From a checkpoint of a small transformer trained on Wikipedia: capped logits.
Each number is 128 + 32 x the weight over its row's rms, rounded and kept within 0 to 255. Layers, rows and columns count from 0. Numbers have three digits each. The size before them is the row's rms in percent of the matrix's.

# v: layer 12 attention value, 448x224, rms 0.121, rows 347-383, columns 112-223
# o: layer 12 attention output (transposed), 448x224, rms 0.127, rows 347-383, columns 112-223
# q: layer 12 attention query, 448x224, rms 0.109, rows 384-406, columns 112-223
# k: layer 12 attention key, 448x224, rms 0.108, rows 384-406, columns 112-223
v347 099:114159161109113135121133106108131067159139134048117101113191122173129145111109191118166111085140112143150151108133200144161185065107108109179117185141125162112137094102071143092172112117114097146087159164135098134157156122130150106164139164171097087107146144103152163096136114160114133071140063116144092138170067108162129140132131067133
o347 096:138156176203172145171077097153150167164125166148093096115077143125092134111125138131176172147141109132177116112123074104097100125078128146141086122084101145125082102137128091077117182175142108123118109108134098127082158080122136110128094145057075158144143139072117089158146145143130141141078111117136100128080153082093092174114157064104
v348 111:131124068117093134155148145106130094117109166098070155182163123108122072110123120127086114168100146100153122162154168103170143154128135089109130136151102135068101102131104145191159153120122107127137126144129129020116078137099073210162123138095132103110128116138091122117141179146117050162084088172155144090104113121179158166118147088155
o348 115:100116139137138108172164116160090175167118110110124144165193144164098115184175100142161120142161127102142134117079085131124130143117163126099122134094145131146088143097129097112124073140089129139117156091167125100082150085135145074089150123092157121192073180073106116119114093118092098083154079205163121170138163153113118068178124158115
v349 102:114156173092175137057152130107105107103118120152136143151163137109107083129084157137190130139068066116108162127158141105173110062141152126104137146164112110169138142157146149129029132111160111133147174100109105146104160112155107068107114071162137130147141061091117112148116076114160105118097154142185149085117164161119151075127104125098
o349 100:101144099184135069150158192151089139101127145100101152114143134168155197133134113155100169151091107124174125086120141121047132214137150144168181147136127156158151139118158130207143089160150161147120087113167147123117146155134122172123123111135164117132093112099135147093152167137184130113120136170115115074100080098156123156102121162078
v350 109:118123069192119148153121104133119162176144127068049123188094148126167054128145175152141127094145185108156133122129076105157171156158131033173143187119082141095078155104132125209078171106143138138136123148098098070134085130142151143111101096126145118100175096132074104132139102180112037142175135139124132127083129139094143117100100142129
o350 112:134122157081068174188151110156093077114143191104154152118137082140160134114143107111134106114217109135092153075108100114070122143097134130122143136114137094172139129082083116200141106087097153144124102157138118111058111118125183185167148151103155161151112125117099158159163057130052077101086142184154109161155118129088107132157187147091
v351 100:098158168171158110182119161158200121107108173144104150130131143155171141070147130137134105151157068155157082120144134139128137153063137152170113127128185134145124102160167147125071138117164164116135162155159097107150113122120114136151145155117123091108056152120189145139197120134094123136130110117121151143150099125141113132151181160176
o351 099:127112143142121128138132119094211104112128143060100106173151095162097100115145180137143134181118108103113117139085101166173164135124106112050078157162105103131152135136122131142074142127088037159087133108101191127122138111158077065104171166085128073145155139107157120100123078140139086112140119120101094169084177061201121113105169112106
v352 106:110133189154131148124138128133134124102080192161106127187120142115115067119124121109168130134039073129112113138144099097129149114160155155155155143127154127124086118187220092148069157126132098145135140154148188097068127092160068156105154116112150162125104093072138088118139126137158098154122172104131182095129151145134102071175171106129
o352 104:150191110115108072134159136102136217112108192078158097143126076143169132112126141137125164161112105069146099101079148122118115153164120217097090165139161127154132163118121104234113133081117123144106142133142122168161120129122160151104131109108133052124125142111138158107131094155138075066146131190115159158119086148144132106094117173112
v353 093:127109088120130150064129096182128163174125091114102134127127105134108133143115121154104142145157147175084149081117134120171140065124163123093146150119175113103099114144188128138141131118159064156118115152141093103133108101145157106120144142115164155158115120095157155088131142124170074134102038112147142117107116098183139181128147058104
o353 091:068157151156126108122086160087147119087146208103101096164134063125123116121143129152116123185074183146154082148181157091067110115070124146112131116086131126123056153154127149087128093123087131092056145053161171108080073117117145128139091123090125105124098124155145139077152118094042151110114140126118142144137091119093116155135166121132
v354 098:105113094092128159116111120121149154148084131104125141135151110108119144140120103101114168114170119103091154133127078074145134057061088081115123164107113132113126120157120168083138116083086160058132156105150092097151163077141152115146132148122152116084130108119147149123138172098145135108122045124080115126157119150093125160113100148102
o354 095:105084149097112196140122145119179113120106146178112097170128174132145191120095132135147130147087134183147123147165097128095173130117069153113157121135114081106135142183142171137182116117102095110131110165115121099080133101086182110131144180108213160074121154185094083108113141150106160107108194106119146093102151148119177066132146136105
v355 084:140117102132105163114145098150087176135143128073071150134174099165094070082108130155122151183170142114133154118100131099156147097166112061135114145131112142084128123123115155192100106098127165131163157151105106084159194109066146140149156094152165190160170099058124089143149170156173058070147065171181152131104114150118176127082168107076
o355 084:056150169154096156097119131101109085111139170138144084145129101157129166161132102172130122117119157100154146158150097115065141120075189203165187100060108096129094224128141103128150114092079132160116129104194174149046075093137180159118103146104160135150060178169148151140171129102122197095121186116143123095115099103070105140165134116097
v356 103:110125154117168158065137172189102093108140137173123165114095099166187203109111141166147128140055103073070124103158135138150174107111126062153103097122142135119092136116120165127002089076161084099201184111134096115119133070133167141128120073091160104125124054085143165182149065114114069112125121155130121104104107151107146093136136134144
o356 103:119133063136076073124119126121157101107139156112070178166163113138102212091114121130094195189092108141162140136088147114093211134060151148095138123128088143145157154124204156169120099080176104174086161089144141088104147087139118148166142169060166111077090110157128145108104129125162113088107152145110095121094122088166189173051120126114
v357 100:131102162189102139169119081092140144155150171125072085154100141165099074174085104120113155144099128109107139059134089131093172098130101130150208119098153112121145225145113121088156111090130160128193078065139151139119106123140094167185102103139150118133070112134083122143084183089120101068107162148132134093071115082118122168133095135137
o357 099:099150129082102193098139068108141121088135181154109086120159109152123174128093196123148112085142121086125154093162114086111136116083129142149158087119151122167074125106110111133129116097101099120110122194045119136230142119105160145120086162102094124121145111137128120125126117206123185164113134103101120158181107132129144105150102161078
v358 106:166178067112180142124136131187148129056173159133151177117142137100120069094109146139078093124159122148166114122132169142148131103134136133155113111145136116190183122112141152149166125164113188129108148154121187165147182184079077090141145148132170159123145155162086080151142161118136089230120076141145178158158138164171158144114166151142
o358 108:139155110154186101121154132180166163163132109125182082103090187146118068154168135109144103188156120092134110160109114155120129146187120145116152188152137098083132173188114108143122122208112128137116121131179146137107101133088125149068119066153118110176140149057147114088110177081127148062182154128161124155119153131097124137147166113151
v359 099:086144094122110098083134162163113122118102137142133125128150121124109114117041113115112138142151115099085138126137122088140100130054117146104086121142149151137094169137096128067114111144164109121109102071148121122161190078115150139115106122097106143090116140125175171155152107199182119045086110173142102125190093151101106124136128124112
o359 100:111126135187078203128109104103167125125139116099098095159172112161182191201175134166109198199051151158201061142148117115158129135143126145110112125100132118161147128106181140070155107087158150126122163130111103106132118118116151078122123124106165132132084143142102073131121171151148181192147083068137135131082132118152040098136130123099
v360 092:200143127085131131110109167153137113074102137130166065130106122098170118094103110148095147054102097132108127191116088117108116088094094121156094120131095111136102174152147122086172101069135118122114106099133137176101067129143139176065124184096125051143126132146094119085144160149100109199128148142072073092083146131116127085099111106189
o360 091:165098160098075167125087140191134097169159092098142173104098109121166105106151184091134130166124088123115136116093099150164128098157131109102148133087175182112128089144119148178137142136153166108139175201153131095158207104158082156104181140145164107116162108082117088122131140117141052110117133124141124137128148126175163118184102092092
v361 097:113125130128130137162116093114155084128160096153158045128084165139187157181142097126107103115130153114147111154089100142054115153153121114189141103119140112053129145104109137157167102108093226124103109113144104154098092146107120117152121105096171107105102129252098133145134109068107161194157143095090059141126179130118143128113094200136
o361 096:166142086097149130137166092117183147130153068140148156113121090098105112094139096057126090093174121134069135105123167174193186090181082074107109150154135160107162092147109118085077114156141134120156128165069087122158156140120096149131114082147058130142179169066102116166122126141083106169115169176188161128160142143121172098184113127131
v362 092:197175093064119087092109148149101104102109061211202087105095152111208123091117108125097094068140123069124113143061156139131055132117147117136105088125120070091102157127114135122185104121136113099158127075127098179110151144131102136116110106092141100127131103180089164138150180163088130184113132149073086125108136151119156126118129125182
o362 092:161100135174157146116137164165149132129185024137149134108116100140119128093187116119099137123132114086083088152137150171179136116156094083065159110111162191102154067139172180147109093180191165114111157142087134074161147133149087110122204096126157136136194110081102094120128167092123101180124155122140109111079152112179140118187106137125
v363 096:128132084109121094148125094117083147104132067079131149120076124103163137088202119113156119137124166101128118165108112155097078183131156142117083137132107131162142102126125160127157155154105161105118131136084136062151134190085117072143161089093118139126158106133070097122130171108129117174107170134091138129128128118106153125134140151142
o363 096:166044196126143076101150168155140171115149113193178097159099138125120103153136077168108065119205145143102119140140132138143133130144136136123158061134184112129144155103151171170088063122122117157115124157117149123139141156153085141086122113154151152129113120140092161134131101155142138138141149197132168144168203164139184077154166164156
v364 100:122135175160159118155138095080125108139147145098102155105123112156152128128132144144139102116111079129145074128144196122108136085154150181136142153123132080150104097165141116133099135119138184121106169066185160245165151142161117049108124128160128101106141117126186134138110112065086174122113133091115131113142119133165112078137172151103
o364 098:114155081152185140130122151095190130103085184114031120086174167159091133076094145102109168107112122095150129178163131145114105137171147161175086072192087166117108144198140096130061117187140090142119119132101148126143132129103112143168114125117133130150169108107158133137189176108132142139108163113064054106107135071116102133075188102137
v365 102:094134086170118137094123165112124131124107150081113124196069127097111101095135165161129121107134160108122124160142129110123128131087132066137097181180079146098128024111129111142162180154118082098014143135133145042171119126122096185107121119129062111105210151162128111070150083124130146108138116091095125149151128142092138153135068141114
o365 101:134129148109083181185105182161068112189106106123195152145108123069170172167174060113134111095124111192158123108113084126128106123130155135083098168127143119132143122109127120164193150131137143104141072144118092133058108134114150087196135110126173178113114117140029155169099142168123111102150114133127145165094201175078105058172170138153
v366 097:114126077134140145078140129091141155115119114119137122142167102107091121113073109130166174153168166102089121158178169121093110139210121093114095154179093112120109107096103157160073106143144148105103121113120143106161126128108093153107112130134085181142144099197152164108063075132167179090106156156142066117115137121076105106129065174109
o366 095:147096115126067190163153142181097103126165121097110134172179132106188192141152054124107126087106097202123141187138126154128166092162194104142131128135102165171154133132193136138124141117153162164131091154184087088107137134115125104156123164159141128131130151145081145178128142155136096197144136101108118110145100145129092057169117191156
v367 113:126142118120158119100125077092139125112123101183163119084133130129125113145121167070145140112128096150113157083097162193107127067158149180107142087124121121103184119158118130122255122146134162133103088125128053160092164135140126085180147166126133175114070165169154129126119141071139220163138161105097094127122116115175100155163118051147
o367 111:159142130109177145068123146173131249160144080156152035127036145085126099085113108128093099076137113127096105156125150109131155091134048143154068126128104140092108084093095081073088128162095178058103083108104107156168154166101125158108101112223096128128174109109092051123123161105139164169140124073080156125104119128149132110129113171164
v368 100:157088123120087140147126092162113150161147109074101154122136130149101102152137138131112087181120143127132137100109109122150168145145122161093175119114146124187129150116117132130111139117164130141146136170106141136124127138114134080128117115132145182134166069046087106143147146163165039095122059159158195136115138077165150171079149096089
o368 100:053137143160124098125113102100096081052147205127150104129143078145106106154161178188130117131108172104139131118171125112082041134101123168141205127084146069121058160125113112103158121112068080152101132102153189117120071140144159172077085144089100157171096102143180157091143090125100179085076142139145161110182102112081133177110165135115
v369 096:127126121133119144111117098139137130129111125144101191118130127157123154155104150114132188156105180122080150026180165148085236114136099166085136086173132164113144126115090156123142095163116134116128182099136194078119078122089150146170114115132112129196173084175170144092124139103113113037118169178111125112106133065105145169137134121134
o369 095:127111132119093152057083124139158130115102142156086097136148147117122182105168098129130153155101082164143168130136103077110167091084142124156059079156117106112104128126142106097080139131070122150136102111109174100115134082127133133108054188114100127156108120177059134177050167171165140071111090089084159117083097164109127119107124139177
v370 095:121133119174148127098152145131142109151121121124129157121176097104117139055107192134165109104189121139139130078122192175183130129138162086138123141166114144122141051101108171160154159145169140122075185207127107082137164108135183117132153107095076173098135165092229113136139086153128152089169106144109173169189082137102113099154149129118
o370 097:144132139119129162137097139127143153134119133124145075151086170108173155133108076155122141125134090164124144185145099131101162083065139183133087140172069107118150120120136099132103140136141150141123129083169089134048068078148149115155138096172181138109114142210087125135079120117147134155122122080114054142076127059110055131049205130176
v371 100:123102153130115154168116118088116135193178119152113055127137143160107143179135142137107094102149117159138071137085118117088166080165118129135158196092150096135054135129083091113100149099113143110097104029151086179136107154170075101117104178185153081117123127173103118124072092084141136190162073102117119083126147147188111108164126076083
o371 097:085177130093167115171158118110149145105102133146105129151135093094113125102126155110130143083104121165134134151163110157105101101121141143119106119156089161162098077139114150156122104149112128111140060222098122132146136085107154124187175130131064124141146143048129097111217138019061159125080205134146087158157158134076131153104106150144
v372 109:107116107182111145157111110078146110171163118136074148120123123139128164143180163118085100121166160107148133091110105128095171086134135152114107124096126145106144093103050089174189091112109205108156119151116090173153099177100190055115112151143116109111107146143138141178117095129091212119144157117076094145152100139125092157168131127136
o372 107:100141095121119174117127114190169124163117088176096125092127185121086115114127109115116118104172113144103146133162088094123142150142086075174085106129085113077151077115107085078109143164066125105133119137095086099147155203123146145115130125088117174100132144130159046103137171145087138129135137065068114122146164134084111153113139133179
v373 096:147160102141113118159176120071117136148157131018058162166129093138066088107126134136145186190136175091113165112142159096108132120135090139128105155148140174129130111104095144168168092135135074127170167202121168018172155147082129135161083114156158123099175095167118145119107185098133109100106124153193170137128118129177128195116150101118
o373 095:102119097192118131101093098136127159148127200152120093152161121154106119180124073146140068134162146124153152121095135113139110168082194170130130060088107120141100146167169075073123151128117081144127135052192157120106115110096130122105110112058135128129071148090176120163095131171144173108171079148108100145141152154136137071171161121096
v374 104:123098201133121136145109188118120135132115160143138140160098121135128163137135120158124104159127181117100075129149097108132104199176099066155122118106128084151090135136180119113076153082139019120145127140109179106089064081139131240132114128137121112124170098129120110124154109134149085076123138156153227129075114079127122153107134121122
o374 102:079116126053058085153153090108076092117146164099176185173126109124081170175130141145115113087062122147141180083072152142160089131077143108072164140131108121109129141085141125155199178049137121149152128142142138131111131060171119093184197123109129102107129112183142161130118078144102098118108085090186158136171070156124166095102091140078
v375 093:151137136133139100192088115146120090139118134082150068153100140101237081111162139120126111072122115164183060185083095113150133153132157113170130177096109089112130107134145114188143161123123165127088124123122136144056121120132113101103134160131138094070125139130101118130177110134091107237131087098083128108091129109125103090085139170135
o375 091:160110148117156127171169148126170177150136135099138152088100098134190052118143169082136122120142091129095100113121105174163124124168053093109124172144177127074136136130105109160108111182160109146138124230082099098114165112159123133124180101152121117161176141075129106117148094109070059121072143188190142164184128117148126124168166100105
v376 097:098119129148132168151140101132148147126095118081077156183116128151144055128128169113139143168151130157147152097142147128149179085127124138133135157135108110079161122175139115239171144116153152151033133156152140030147082116073137146134122168143124147113128093103144113056129140104148100117173090122146125080090143055141132127079146120089
o376 093:124130129121095173122115178128069157136132224085110061148140069121153093117163105101117082127141132088149143140130091107106117112128140176143079133128121091131041174126088078095097130125017142120130114085155161147052136132131157165105085132160139124171115153093076132193135102157110103084092084150143126142139116145144101108186172113128
v377 090:110147148115114128147097145101104086115101111134174073128126157096231168170179122108149109053123125133166107167114096155101104165144151066204125136106089123088158102109132140140127142147094143122114097123125101162078106099108136175117140143125130085127109188178086155125138082135081142184185128141084067120121131151097117081101082169167
o377 088:195102148081157093179182131164106163158131049144166188095068132120145124083123107079147118104145102140085133091101142165163159107156086064096112156142151154115158148104110152150094124147198146134162134203083062125121186118168122123194166098179111112086191133100105148171125087130123058157106146187175138134124133126144154116146099119117
v378 107:116125121134149125113115133117142161207136085126135081188081131123108111166135131143159138090108145143090117153091078101111133070199130155109107131149150088125074193122175066160141129085125148152136098119140135132082062142153162109068144121095131112067140077179114147141117099156129126129110206091142172120108166106145105104124148095092
o378 109:091140069147074113115125109131162081038161236067117120113142047125141120090157129132078086154126150099137071129166173154160093158143132125140142084114165156137123062119098074115084127092104128129144142118144117125180097177111112182138118107132154114155088119081148096109125155156076086171127145149143126168174057152102100118144162121110
v379 093:110105118128124084158148122096126123093141147138123121128136154131134114183121106101097121136110166104154122177156102118053089201105114091157126147121115149127130135112064180104146161185059145132122059130102163073128166146098070146185136135122108139163127164172043106142093145117150111162125131152132104131148130173117159102163095161157
o379 091:170091161087152093159179105138138190182128037210182126146139168114119142190122101133184114102154147162097145074096128106164169142164137090109158142143161127157171143069125152133124109119162142130165114181077100163158153129112113113105119125141092119153145166091109135135144091131137141144138128174202192129154170169122172100158064176115
v380 097:105093111139143187140122118069171184191118126136107125130158120152040093199077143116126119126108125148109158065117146124169196080165128121101181159108130125136088152156123100089138166063131095139106113076137085127152112146156167119134152147174122107042110098101159121140100110082140131032105132109138160107169068099198101162135136090085
o380 092:040161128129154142126133096115132143087120222119085076158148147132075142118142176122144131114120146123173113147182129072079110117075116124164127081148091086182085118129108071117166132107064122109142070093105126147101080109074171127165108121114126165162121112144096077115133174119112171153089112078101110142184097138041083101101120136138
v381 091:131118115116172157116120117133140109145110115117081155110135090123100124132121161152172147175138111185093133091137105096187164060110135143085136141171126100156156138149155151115094125098153085157115169145136136106088099077141158095095091138101149132146142061095157150126162109107150107091091107120194206101091135071155132134115164082102
o381 087:065128129138083119097097146100153103099118235067073173135178119139147140114089135137091144173068148115155127118124132141091105170086102157141134110127111102091077142152138116080136124125093089119105142078201194107083119110137167144120100166120144100123084095148153096074091135126128114067132102107108099145085057092189120163084187122088
v382 096:154148107146129107077167146112119083054170133155137164098136131122143166111089107119143190172088181064095152115153156145047141155136092105151096069141147172080116137104093155140101084143152142093203220156118190095140163119075112143178118093111154170179144083174105161134124152118128129160091185185132074159132138201071164132159089156169
o382 096:155113096147118103084136075143146172166148039172120136165137139136098207128153044151092137132145084133111164095052157094157225143151182131105123122104098175137218135145191150115087136110165117165136155082150118100154118129109103163104071143046073108123142134114119172152082131204174127130186130135107138089081131136134183098148083183113
v383 101:145108199128138109113126143145122147151105153085164179166152122122067137099143145100168127133088085136128136109116146119148109112138139213102126076126175138176173100124203102062181121125121100154145123179129159201080157136179149139102160100123096208166150160021191098109137155161160170059126165122089188158146094092130084144149159063101
o383 099:136196127147121105081085149116131124094109175121154095100065153106112110144100164193110137116093113087157110156164122122129060103079131205145152131099137115096070132132111092151158212118121093097122141108151130178190108137166146116111120131140147111095121076226170152093125143157174177120140115072078153072103091119101121154066144105151
q384 064:158152160131120050102107151129121135046137142118128142129127137140067025078066149115109130129154135168209107125126108150144150092120114122132186117115162141123138119125105134098098125160133061143158195129150137086185167140111120167137144125141168110147137116072073135165119088162134132137097079141097184152147145069083116155124114118141
k384 081:133152136170150188105160149135206118132146089094151129087119163085060144162143099138122109148140115151124112123112120141154056116171162142133192168089102121093125154160129165103187082107120129163133064105132056114090160148069107124146133107093094166159098144134127160170129142111101134123154124121143163106138168155123119082099144153077
q385 068:124047103153137083108172133105118172157140094163143173174182173124152046096157138148068155120137097107091113119107078190144174129138084122124142156124135095127164121162061099136100116149139205103144127121056168091165165126113090115084215134174066137154166173124079105135099083174141152119150156199114146108108133079167134153176153176123
k385 099:140131092088178146156060118124142074148117097111164090163117107071129150185125109134158102060069131138129134198160129119145113076144115126189110139157113182130119179154103129126182155123184138173125126160106156166122126162169114129104112149141148138152164089169045098188139173133049128174064107080097149133101145199089093106132125087155
q386 061:131177110148081118104148131128167162127102120129116132082149160146143091102095086145053124086133120135099156106121138139131115139090059078162174113177098109093094146169121105125109092083085119060163104156162099085099068204098075129156142119069139095074099125077141119143095169125095122141119088149145122110136093058156167148110119149149
k386 122:146174189141144169100128183173165101086096191141150075130175204098135129091119091144139135119141134160141151108074094168086130124109132148141146177062115115169141130075114110178125113150086081166140122136150158140135196098157142135148138120132076116095104098104112121097200076162174120115165142127079124154163134135129130122068108119089
q387 067:124119135104178073105152121154086166090118087155184158145085187130107080118099137094120176114119089101129118132120122169147164157165113059078128161154129129097142133142136122135132132086106130089146093156135166129184177121138052117167160165199124140115166121108117167084114054146149136123113143158128162112115091085124110100158115125102
k387 082:137079123132148145151152127118171133164180102155143136178107117073061121133094069127114127103098184155088151141117141146136164186129173124160147105189102125111131139135148143059079153139122111129159129067104106095112130139175160194088118112095110128044175165154119153154199198141125096198084118099112140102155126124105095106144105152084
q388 056:159117164113057169117131130097208133122156091114187121107132161153127097187113126126111130157122121158130095119111181192160141155124103155143141050177071133142145139123135097100143137140159124124140114134119107108151121157097095200161164120151098140090213145024104120112129159140096115172067127166109128088096146060101144129071110080142
k388 103:144185201187155167071143155117114089154097178176155109120104184108107126110105144139115143115123176149178130155137129135107108125138154144102191172120125080140132120132160085107079124196132085131128167108152188128138163086129125096131099144129073141073149127059153093077148127129233132082192135188101135202149199126130132125154138151158
q389 062:137124178124111101162153155107082177110065146148145110148085112110140106082101158128121138087112116156173125100110135207117145071158161092153087140131186150134130099094123066108072155112090123129135126171138140095138138154184131134151124144164144162124149134089121158113181075162194157121169146176125158175118109101074107104107058118173
k389 124:099128108126135163131097114119170053142178090104163159116107079142140157196148150134162142129080121111089106165134127079109165138137089117172141078161140129091143139170135163126179110148130085139105127161104060139109122123086155133082119110103137167096126153212107094185074212103078138168085156113121130087115167129161088111145163111097
q390 085:168117096103130159126141124104194148220105120079115127127136202183108115122103082172079173106132119095099177158154062133114137128099125117121186155123090069145103106151168202086164116145150121099100119100078113096092140111097092103158189182137147130134138125157115116126119102122125159166140167118094116125129125172096143128157138182116
k390 082:103135089117090150148107117132151085116137127145152090138117124062147164158117157088126087138140107164149133148113144140075040154122137115083068128180087151167059172207149128082112136143114152119092106139173089177119139125146172165144138101130099141119069141068115137109125152152088129097129165131193179127148098209091165142072116092110
q391 082:155105114168103123102151140131160132186169079086117199135180153174129083118126130111096117091139163135112142113115138120137143095135095122099108095140106123108163148153117114182093127141129150118144104177116151155170137147102096126163162164141149136153142122131136121125136079170131057202146140175150144199154108119158171142078133100170
k391 091:065187137100117152083165093131126116172085198072140082217139168170130065081095082153058142137109149140111092101119055145085108114089116218104121163125138105151117159146135147049151077101136126104111125142111167112128135117120108098165162180176133139129152154105132106126070093130099118097151149200110120145154111147136136150102143154171
q392 077:124148108159087096070141166139141149160078137137140103103118161186110194072125084076086094139112141122152088112150121087122163116142109123071086109090106154121052147142112203120130135157099142050068172116163135123046152121140132073127159202142169144106106125123078121121145160086125154138166138129103150123107124125143178194106107141214
k392 092:072124107094134152161139127080156128110180048082129187105132098057112101179172095130168134140104106177097153127117120100158106129135114130179073068126109124101150084149121154135184185137185202129141105142094090136144110135124144155121129127089120112125093141164106120164083174121026057135098092060138090141085110157127118146172130139133
q393 091:121159117169144141134153123138157155153141131097125160090122104146109106120101103048086113163154130149145173123122129177169116119084084150080210142133124136173147115133087148111115167152107134145145073107101147158126156129135105146197201133150128114186141092057138116093114155157106089125132107255139144130107106103141167149107140101175
k393 092:164145158122135178127141148194182107163145089108192098108202188085164102091113116106154070122101107159164141140082117137117075096134151130106100116080100149132140122159108114130159152132209170136146104157088145208132140139086098157053197143125066112113138129156037120087136106199078099126187122127149152140133152254134143101121084145132
q394 092:152071161129124158171108125150074154155145094153135086151111133095113160167207128150252150134113186108124099173109097105127158139123153136155078139110105141118055136167133138148123136098092161150080090162166112134110089101169211175141080095146102131135102109231153121171104120126147153104115136051150110094150159132128103075104151137110
k394 093:116194117160126076182126128169130123085090148147122115081127132142111151104161174103157102167134081088128116049085174117153177170163094121085152119088098148145157132122156121169153080122151135109142164125197157079204155143114128120065112099131159070141106112115143184135141106062132169101151113081067131100070069123109131150105138126127
q395 076:124142108096135137072137129110189052122116155150058125163112127147165115044095100175067109138112078158143142120133172125149139095072111135124182109143114139143104163118094167092143119170134138114136122114118174103084110192118110167130081176093180152162189116153125129129136186138116110143116127127104133126134117105128137146143167163172
k395 095:093123138184169168118182112075165099163133114114098122166133167121089118143144097127155196129168103138130166181106110145120111134140086093157137208129150118143106142134171110092123123156135128160137122086177167120090190088129158106162164102126096134130110093090140113126112140086081136109101085165154154155122126109102121109114112145053
q396 097:124136099075154068137101128170071103142157084166137135075152090099139150155186183133217114126141159108098109081123169109196153133137162148131138150117187180105135140134114085113130177111182139108109142096154087102144074106119093140120129038142102106089131108179147158154112084082153141086093197084143157111110152105122105112165165111071
k396 074:154117123171155112133083152099069096115105161180074067116098135123122158099111154136099127117123255126159154133162114128179170140140169145156158131159139090167110083109129105170091139165077071156162095116178121127087159132157067121171069095146116107100169124104082116123131139089190173123107125154094145092133121106102103114101121120147
q397 104:147108108154133151116114154152180096173140127133134140095170201152148170096114054134104087195111148150087141106170125101105107163093060114103195155135122060175096147094131190111143091161102138120115129089099152169040141109072105141112148161113165093097150130093085090115082162115054117117130173097107137090093131126128145177132138213176
k397 092:118149125113168158103187138077171133108109157114106158137149155133076085069154173131126105174159067160109143127125154183138099116114136157044088119129125097139124139142098152106105130186153132103155126153141172081180161148122112112117153146119092156140157177045148164135110093187121084077163153190119131122107107149113158156122142112134
q398 091:113114147096140157079110123090142169139146145092116135140134074118123065096074176129076100092095115149146097146160108142123105078150074148098138145187087198149196127111140127132109154150144114151121158213103123157152168157117108093165163151067053160155122128037117130106172169124162106153074104168177146165094137121125141119137136085122
k398 081:139149125136145128111151111050058151161091099133189169139126115128103075105102173138148125122146121141122163118134123124106097129118118149145101188134205131123139147115150100143119113120171104181115131028100119120107144170128102109035111171147146155143125136161208149113099076111165145148113141200140120115100120115151099161097146096103
q399 109:098159123098154073126114084107047106120108088159145139075122108117139150154133186152143133094147097073187114130122113173139107145165188132143088092077128121143147205131129029167108131085176102119102185136125133130161106084179138110132077061130109082100141122201148171160095098138164175122130117129077143143152149125120133080115187054064
k399 100:128127107089114113131039166146112125138170090098140109145126109154172176222169092162140119111105171082157113158188088076127135103099113164229120122124133176161096132147130129165183146108099154123096153118111117174105083142128120160135084143145139088067139080173085102195106128092095149154113109067128096108154158123124123083090152166131
q400 093:156132134079138148089049129121177109185135179143096091146129157105191111123163091110119067205118137144079167103125173090113158148123125153164135147103123087134103149133150143134196071115092163105080187093159122131077122109104181138103051114084141101121109168150127112157133180081077161097073131079142130100152120152104102140125132152155
k400 077:102131105167151214136165113146126124089104217108101139129198176157177113124108092095142118204146118112122111196098137130126080130104091148090110134119131096116147145105131147082132113098118123094148098111214103131130192110075104148119128148127097147093060167113127174133109122112106138105126144097121115154112143113061176162060130148116
q401 088:137096138129102108188090127080170096116085124163142152130160174111109106041072086103127109154146096099115114089177150131154133137119090104111199114128104128110107068073087172116102119160095125097171075151135156192092152135078086095074203206116149092163201147105093113075142123153118094105119133164124133111114066135146124155117116153141
k401 102:098135091098112146113173098116191147104151098128096172140114124169087056138144126121135141155121064122077100180111124110134146137134106070104109167194182201065122135191101169139168134149128109087117137145125111057128143088138151148171154140140193164142134173109127121111078161133063152101118150119153145121098099123137113149192110092119
q402 111:156177102150139106108185151139057160135114134173162198142141124133112035099026191128137118062126120201186111115101131101130132087127108080125105148130102146102167099105073138171114124141105134132204132139138138138131173197116099102093167140168123133198168129121109056065103134193174132078151090143184170128140097100116169141156077134172
k402 083:166148111139122090131197121110157094130121144130106113117169171133166125108082099099104202135176114093106056193117106144075126185141170045117152175119154195090123123177112131074130181090170126129113122065136067092099186112112162091136171136150142151139076147175133132076123151114104145123124128050162150110079148168125077124182077136083
q403 108:145139129073109086118125122160039168144138093080149131144119092124113118190153179142133133100151120114133184122068110143142114152161204155125084169101098169104167174130145043153143142111152129127078221111154146086099132128164171109160154082189132177129061119152119186180094082119194117105140024126095119151121134141172145088124102061105
k403 107:164129104105117152142089159128077115133146124167119119124098045093170176140171111147152171159105196101136102114182088056130147172099153144187122073167108111152097091106127146155148123093094115186073164131119127142095040100143128158123100053065126132133139088163138128210118141089112154179075130106095116161129166176102074105125152133111
q404 106:151151113133133178161173156115141111148079162130120127126172181192099093084128105037137119176107132116134110168155101080092145207140105107103140169109128122132103124115161213142134141163053118103135118117154125160078196180115134148096110175168121090141113055089109085116143133139110096062138101117165078124088109105144150132085074158166
k404 089:101105109069097105142173128161148123109150076123141177090154158093143120082072135107137052132121094164156112101120133154164104101156142106034113116104080147143166190157129098111090090119154155155135128137165134156244155141131135142048164143117074135143111146126158150115059069175114128127173164079135126115127086127172142192091129135124
q405 098:115100161106105095135121175122146149105122131058110123137108101128049117112132149161132138101180124098160110174156108201135090150106147144095123132144097143084151147112112093115076176130132126174158097192118137166210163123131153154170135143169044153113164141134133158137148115142190062136106090161131130167136143127153138074116136094129
k405 110:091162134112094106119096124171082104090156126114125110134111068126153180163177132119243132111114134097112114090110083075146195160159136084205143133128146162160122109142185165198171124124081087167086142153132093095146139123140164164173126094152141131097132120162122179149120083073120165201165142139079092121148135139163076115149123070163
q406 112:143109124148109165146125111098208086141115153150105131118138212138170146074125076071142119135118145162096110141124178098146158193111094082099154115125139093141116126120132185116154079133090129098132110097151154162063106114086136173106068175088153131127163122155151057087123179139084159152088177085142155144131090120124099174154122202206
k406 096:115150106133177156102174122123194098138146139100105177140149191159127034090055122141056148127152101146124152131146154145092104063146081141106128152149124136096150171125113144072095112103160116079143121117164153126140195120099124103106146198151114128104116165139180124088108149131139100085111148116153099122123124117160145147108163157093